config = dict(
    norm='rmsnorm',
    norm_eps=1e-05,
    qk_norm=True,
    attn_scale=0.204,
    init_std_o=0.0,
    decay_fraction=0.775,
    decay_shape='linear',
    dataset='wikipedia_en',
)
Each number is 50 + 15 x the weight over its row's rms, rounded and kept within 0 to 99. Layers, rows and columns count from 0. The size before them is the row's rms in percent of the matrix's.

# layer 7 MLP down, 192x768, rms 0.5, rows 148-191, columns 640-703
096:82 60 55 26 75 87 51 55 44 55 82 52 38 43 34 76 50 40 44 42 60 26 49 46 34 68 63 53 36 32 51 57 88 39 57 35 48 58 50 34 49 49 56 66 50 59 62 68 56 78 40 56 32 55 54 64 36 39 55 77 64 62 65 55
097:60 63 54 42 45 39 46 67 38 52 48 43 46 34 69 20 84 59 45 51 70 34 53 52 36 56 80 54 47 29 59 33 63 33 23 42 49 09 42 56 42 36 71 57 68 57 47 61 51 56 58 83 49 37 69 59 59 58 50 42 31 49 61 49
101:71 26 48 61 61 55 62 70 74 22 51 33 39 47 39 49 67 63 52 22 51 32 57 50 65 59 42 62 58 52 51 39 48 63 33 24 39 48 80 71 69 55 52 31 59 26 46 25 41 51 38 49 56 52 67 63 64 29 52 30 43 65 54 42
099:78 68 39 36 73 77 52 48 51 54 41 79 39 42 49 50 64 53 43 55 61 46 42 25 62 48 43 65 26 66 70 64 48 39 42 44 46 45 52 76 62 73 49 23 39 43 66 56 27 37 24 54 76 70 53 39 33 34 56 81 61 60 40 67
097:63 32 44 63 69 50 53 56 69 58 76 51 35 53 64 24 63 54 64 34 32 77 37 59 49 52 41 66 39 47 19 50 25 72 60 45 59 47 58 65 59 20 37 44 38 71 82 47 30 57 41 79 42 71 40 38 62 63 40 41 43 72 38 40
100:78 44 68 35 74 67 75 33 41 56 43 49 46 67 58 49 26 64 38 49 61 57 68 22 51 53 53 46 51 65 21 50 16 52 37 52 67 51 43 72 34 60 48 51 59 50 56 43 60 43 53 58 50 64 64 57 39 35 28 54 33 76 27 74
096:49 42 57 59 67 60 81 35 49 55 40 60 52 49 21 62 65 60 45 44 29 70 60 66 68 46 59 60 78 65 70 58 37 62 54 65 15 59 54 72 70 67 51 39 55 54 67 57 54 65 52 57 59 52 57 53 52 44 42 34 40 51 42 38
097:50 32 45 57 58 51 45 28 58 74 46 25 66 46 46 52 90 44 43 49 54 51 29 19 45 41 38 38 37 28 47 62 44 42 26 57 41 89 68 28 54 46 73 65 65 57 74 28 22 45 71 45 40 52 54 49 51 37 54 42 35 43 56 30
100:38 59 60 71 80 53 39 56 67 41 52 30 47 26 53 42 57 38 30 54 41 74 43 38 53 49 60 41 53 35 64 48 54 59 71 74 48 31 53 69 49 21 74 30 23 39 45 28 31 53 50 42 48 69 44 55 09 52 45 70 51 72 73 52
097:49 61 70 38 20 65 82 68 40 38 48 64 24 63 67 39 29 52 48 33 38 49 61 37 21 49 54 36 44 44 59 48 36 34 65 84 69 62 83 33 73 34 48 66 41 51 63 45 55 69 49 39 39 25 76 47 14 52 52 29 27 56 52 53
096:26 51 53 53 72 87 40 46 60 24 52 34 45 27 24 51 80 58 59 72 38 56 42 51 31 58 41 57 30 67 50 84 34 30 45 69 32 57 53 39 52 38 53 38 42 35 31 36 39 31 53 76 46 49 50 52 54 30 49 81 48 46 65 48
094:05 13 41 29 33 53 43 24 56 32 63 69 40 45 54 50 52 65 43 69 39 61 50 54 56 59 54 57 55 58 51 39 29 42 48 72 71 48 63 42 63 57 27 30 44 48 53 49 59 08 33 46 26 26 49 30 29 47 32 47 10 49 57 66
101:66 41 26 44 78 62 54 64 26 61 57 20 36 50 23 38 66 60 43 55 46 61 69 42 35 81 38 41 72 31 35 53 42 60 62 33 57 34 54 68 58 62 53 22 22 37 38 53 46 20 50 69 59 59 26 62 58 42 37 44 22 66 50 48
101:47 44 64 50 55 32 30 75 76 37 55 49 68 71 55 64 61 35 38 59 62 61 60 58 38 34 49 43 31 43 54 63 37 54 70 58 79 36 59 76 49 61 57 73 24 57 38 59 75 50 41 51 65 41 49 55 57 49 66 43 57 82 67 59
100:75 46 56 50 50 52 39 52 54 52 46 48 53 39 65 61 32 75 78 29 45 45 40 76 62 25 44 23 46 16 52 50 81 64 56 32 65 37 42 61 70 35 51 29 51 46 82 17 44 24 64 44 51 64 56 30 54 37 55 21 58 39 60 40
097:68 49 57 57 36 36 57 18 37 60 56 58 13 68 57 43 32 67 45 45 54 46 50 30 39 23 50 55 23 56 29 59 52 47 29 53 56 45 42 60 38 78 35 15 67 30 42 60 39 40 21 55 70 50 69 34 68 55 52 54 12 38 51 47
098:54 57 50 39 49 62 67 58 39 48 30 51 56 55 43 52 13 48 54 50 42 64 30 49 41 77 38 36 33 52 19 45 22 57 55 45 48 61 47 88 26 31 49 52 65 41 62 61 43 35 57 80 27 68 41 52 26 63 32 42 45 49 48 50
099:48 37 51 57 59 59 43 58 38 29 31 53 32 43 46 57 52 16 50 49 44 24 34 40 46 75 38 29 41 67 31 54 38 55 46 61 47 45 72 40 53 71 32 47 36 40 36 46 47 49 38 50 38 56 55 62 42 37 57 65 63 27 51 63
101:47 44 46 36 52 62 49 55 64 43 37 31 71 37 51 49 71 46 53 60 43 62 26 58 73 61 31 55 75 44 25 59 52 57 57 64 35 37 50 58 85 32 80 37 24 50 55 03 23 56 35 49 16 57 52 72 44 43 59 61 55 40 45 36
102:68 32 55 13 38 47 56 66 45 61 72 52 46 58 38 37 56 44 52 27 44 42 51 26 66 49 30 55 48 39 55 18 50 82 76 55 69 67 51 58 57 51 42 69 42 42 63 34 55 69 49 61 68 48 51 46 43 66 48 59 51 47 44 55
096:56 39 36 27 56 31 60 53 53 52 34 64 59 29 41 34 73 41 38 57 49 47 11 32 69 34 40 21 58 41 53 39 41 33 68 84 43 56 42 35 60 50 67 52 44 49 41 77 62 74 68 75 52 63 55 54 56 64 66 57 65 39 65 61
097:64 53 60 39 51 38 55 44 44 71 72 42 75 17 56 48 46 45 48 26 40 57 45 75 21 45 45 46 44 39 34 63 48 45 39 52 40 22 70 36 49 52 43 59 28 70 49 52 70 58 64 39 80 66 60 49 50 64 34 62 54 52 70 43
099:23 42 28 40 75 37 48 69 57 42 65 49 70 29 33 53 58 75 35 71 39 33 62 48 48 35 73 49 60 40 28 58 27 48 42 16 48 52 42 35 31 60 44 42 35 54 55 56 26 53 05 50 61 49 55 58 43 47 32 57 37 76 35 27
100:34 82 38 53 63 45 45 76 33 54 65 39 58 74 38 46 40 28 77 51 44 52 53 17 91 36 39 66 55 48 49 54 32 32 64 57 59 33 46 47 51 74 49 46 48 57 49 56 53 41 34 55 62 39 43 49 40 58 68 66 27 48 41 50
107:61 55 37 70 41 60 50 53 56 74 33 43 40 35 31 43 35 58 27 40 42 74 77 73 68 58 49 61 53 36 58 51 66 76 19 68 34 58 62 85 46 32 40 57 50 43 29 26 53 40 25 18 33 63 25 30 56 37 65 50 38 44 31 41
100:31 76 47 61 86 64 47 75 58 49 63 64 37 22 49 70 62 58 55 74 45 45 59 08 52 45 46 44 53 34 48 64 52 45 47 49 55 47 92 24 57 43 61 41 24 14 39 75 73 81 44 70 59 58 70 47 39 60 45 57 48 66 59 63
098:26 51 47 51 44 57 58 57 11 37 63 82 34 40 52 27 68 47 74 60 85 51 57 54 47 67 78 95 90 78 36 67 44 52 21 20 45 49 74 76 52 37 65 53 33 61 34 26 84 56 48 50 64 64 53 65 27 36 40 68 28 57 63 41
096:50 57 74 54 51 46 24 46 72 49 73 44 51 68 52 54 59 59 60 46 57 57 36 70 42 41 49 46 48 55 35 40 49 66 75 76 49 63 32 47 41 61 69 57 45 21 28 43 66 29 32 27 67 37 67 36 55 41 52 59 45 60 68 51
102:40 30 72 72 40 53 51 53 68 67 34 44 62 64 64 57 16 53 64 31 53 65 36 59 41 54 47 20 66 48 65 40 62 49 45 44 22 25 33 45 40 56 47 49 48 44 59 42 31 60 43 42 53 59 57 45 35 57 40 32 62 45 32 55
101:16 60 58 41 66 45 36 59 58 36 62 70 67 47 51 58 59 52 76 59 70 38 38 80 44 53 39 51 59 48 66 69 55 67 90 73 31 44 44 48 46 50 75 58 54 58 57 12 48 43 39 72 71 63 57 53 54 46 41 58 55 60 63 59
103:66 55 30 45 52 28 51 21 52 69 34 42 56 56 65 55 54 43 73 18 59 43 57 43 58 73 53 66 50 43 35 59 59 40 30 44 53 75 52 45 59 82 62 40 48 41 67 46 43 44 62 54 41 84 42 57 47 28 52 54 25 51 80 66
098:49 76 47 39 74 31 58 54 31 19 29 63 44 63 50 46 15 66 35 63 53 62 43 76 57 61 42 55 22 62 53 45 56 47 48 42 22 38 36 51 50 40 51 62 70 43 46 65 28 50 45 56 52 87 34 81 35 65 39 31 34 63 64 42
102:34 61 55 12 56 54 50 52 53 68 53 55 60 72 35 57 46 50 46 34 57 54 43 48 89 65 61 42 67 58 42 48 51 38 47 46 34 46 33 58 42 41 67 25 66 50 58 47 41 55 73 32 43 77 51 25 62 34 80 34 33 60 46 60
102:58 59 37 42 42 45 22 37 43 41 70 43 52 73 32 57 60 52 43 58 40 60 53 59 45 52 54 57 36 45 63 37 35 44 48 55 98 42 48 70 40 37 58 29 45 58 20 45 52 43 91 39 59 60 64 65 52 63 57 65 69 57 44 60
105:41 57 33 38 71 41 49 70 51 63 48 22 29 15 58 44 60 76 76 52 47 60 40 66 69 45 51 81 66 43 38 51 52 38 57 52 67 43 26 49 65 67 58 41 51 32 64 72 53 37 54 61 54 44 51 59 62 47 59 58 86 28 79 53
104:44 47 60 60 18 50 62 74 51 21 39 73 48 47 40 63 57 45 66 63 53 54 50 68 28 29 53 73 65 44 56 73 45 69 32 60 34 38 20 41 54 51 57 58 31 70 55 62 25 47 45 70 52 45 51 44 68 38 45 35 24 47 62 38
099:53 55 33 65 27 28 54 74 57 38 26 53 54 60 29 42 36 64 37 88 36 49 76 59 45 57 27 49 51 70 46 57 69 29 40 29 34 63 55 70 50 39 69 53 62 34 52 59 59 75 26 60 49 43 46 55 73 50 39 33 65 37 60 40
104:84 53 38 49 39 31 50 60 21 33 56 47 08 45 65 70 60 52 45 53 57 66 42 24 46 60 56 40 19 40 44 52 65 35 60 53 35 33 43 40 36 30 59 34 48 58 53 48 36 42 32 48 66 49 56 54 49 42 36 59 22 63 43 34
104:58 36 20 55 77 54 30 34 55 51 31 28 72 57 41 46 43 32 17 10 53 46 45 44 62 68 47 62 50 41 75 53 54 46 70 47 63 62 15 61 61 71 23 28 53 67 29 75 55 00 50 47 48 59 46 61 63 53 54 43 55 76 34 42
097:66 49 58 60 64 40 50 50 22 66 69 55 65 23 71 20 37 50 44 50 65 68 67 52 52 21 36 64 48 44 50 52 72 67 22 64 75 70 52 49 32 70 30 56 51 77 62 59 69 53 27 60 40 69 63 50 20 47 41 18 53 61 47 48
101:23 55 40 29 55 61 76 39 54 39 54 36 39 57 36 72 16 53 43 64 39 39 46 42 58 38 37 66 31 74 48 31 58 61 54 63 52 58 65 46 38 31 32 54 43 21 51 45 49 65 56 49 55 45 60 62 45 59 16 67 26 35 38 40
100:54 46 63 58 62 62 47 73 36 59 32 60 43 47 49 49 32 18 60 52 64 64 53 68 59 67 52 51 32 41 69 48 48 52 58 51 51 56 31 37 61 59 60 41 82 47 56 64 63 75 39 70 51 41 33 56 31 20 54 69 35 47 58 48
095:59 55 52 43 70 49 48 61 60 51 54 50 36 71 49 58 47 76 62 40 57 26 54 49 70 36 53 57 51 62 32 52 55 56 56 35 65 66 38 42 64 63 56 56 45 45 63 63 52 41 75 47 71 63 70 58 60 54 58 41 52 51 19 55
099:32 58 41 73 37 73 69 51 35 18 57 40 51 55 33 33 66 55 19 54 93 44 28 68 53 47 55 45 44 50 45 34 41 49 41 79 50 51 52 49 65 53 58 50 46 32 68 24 46 78 56 34 62 53 70 50 47 40 49 49 63 38 79 47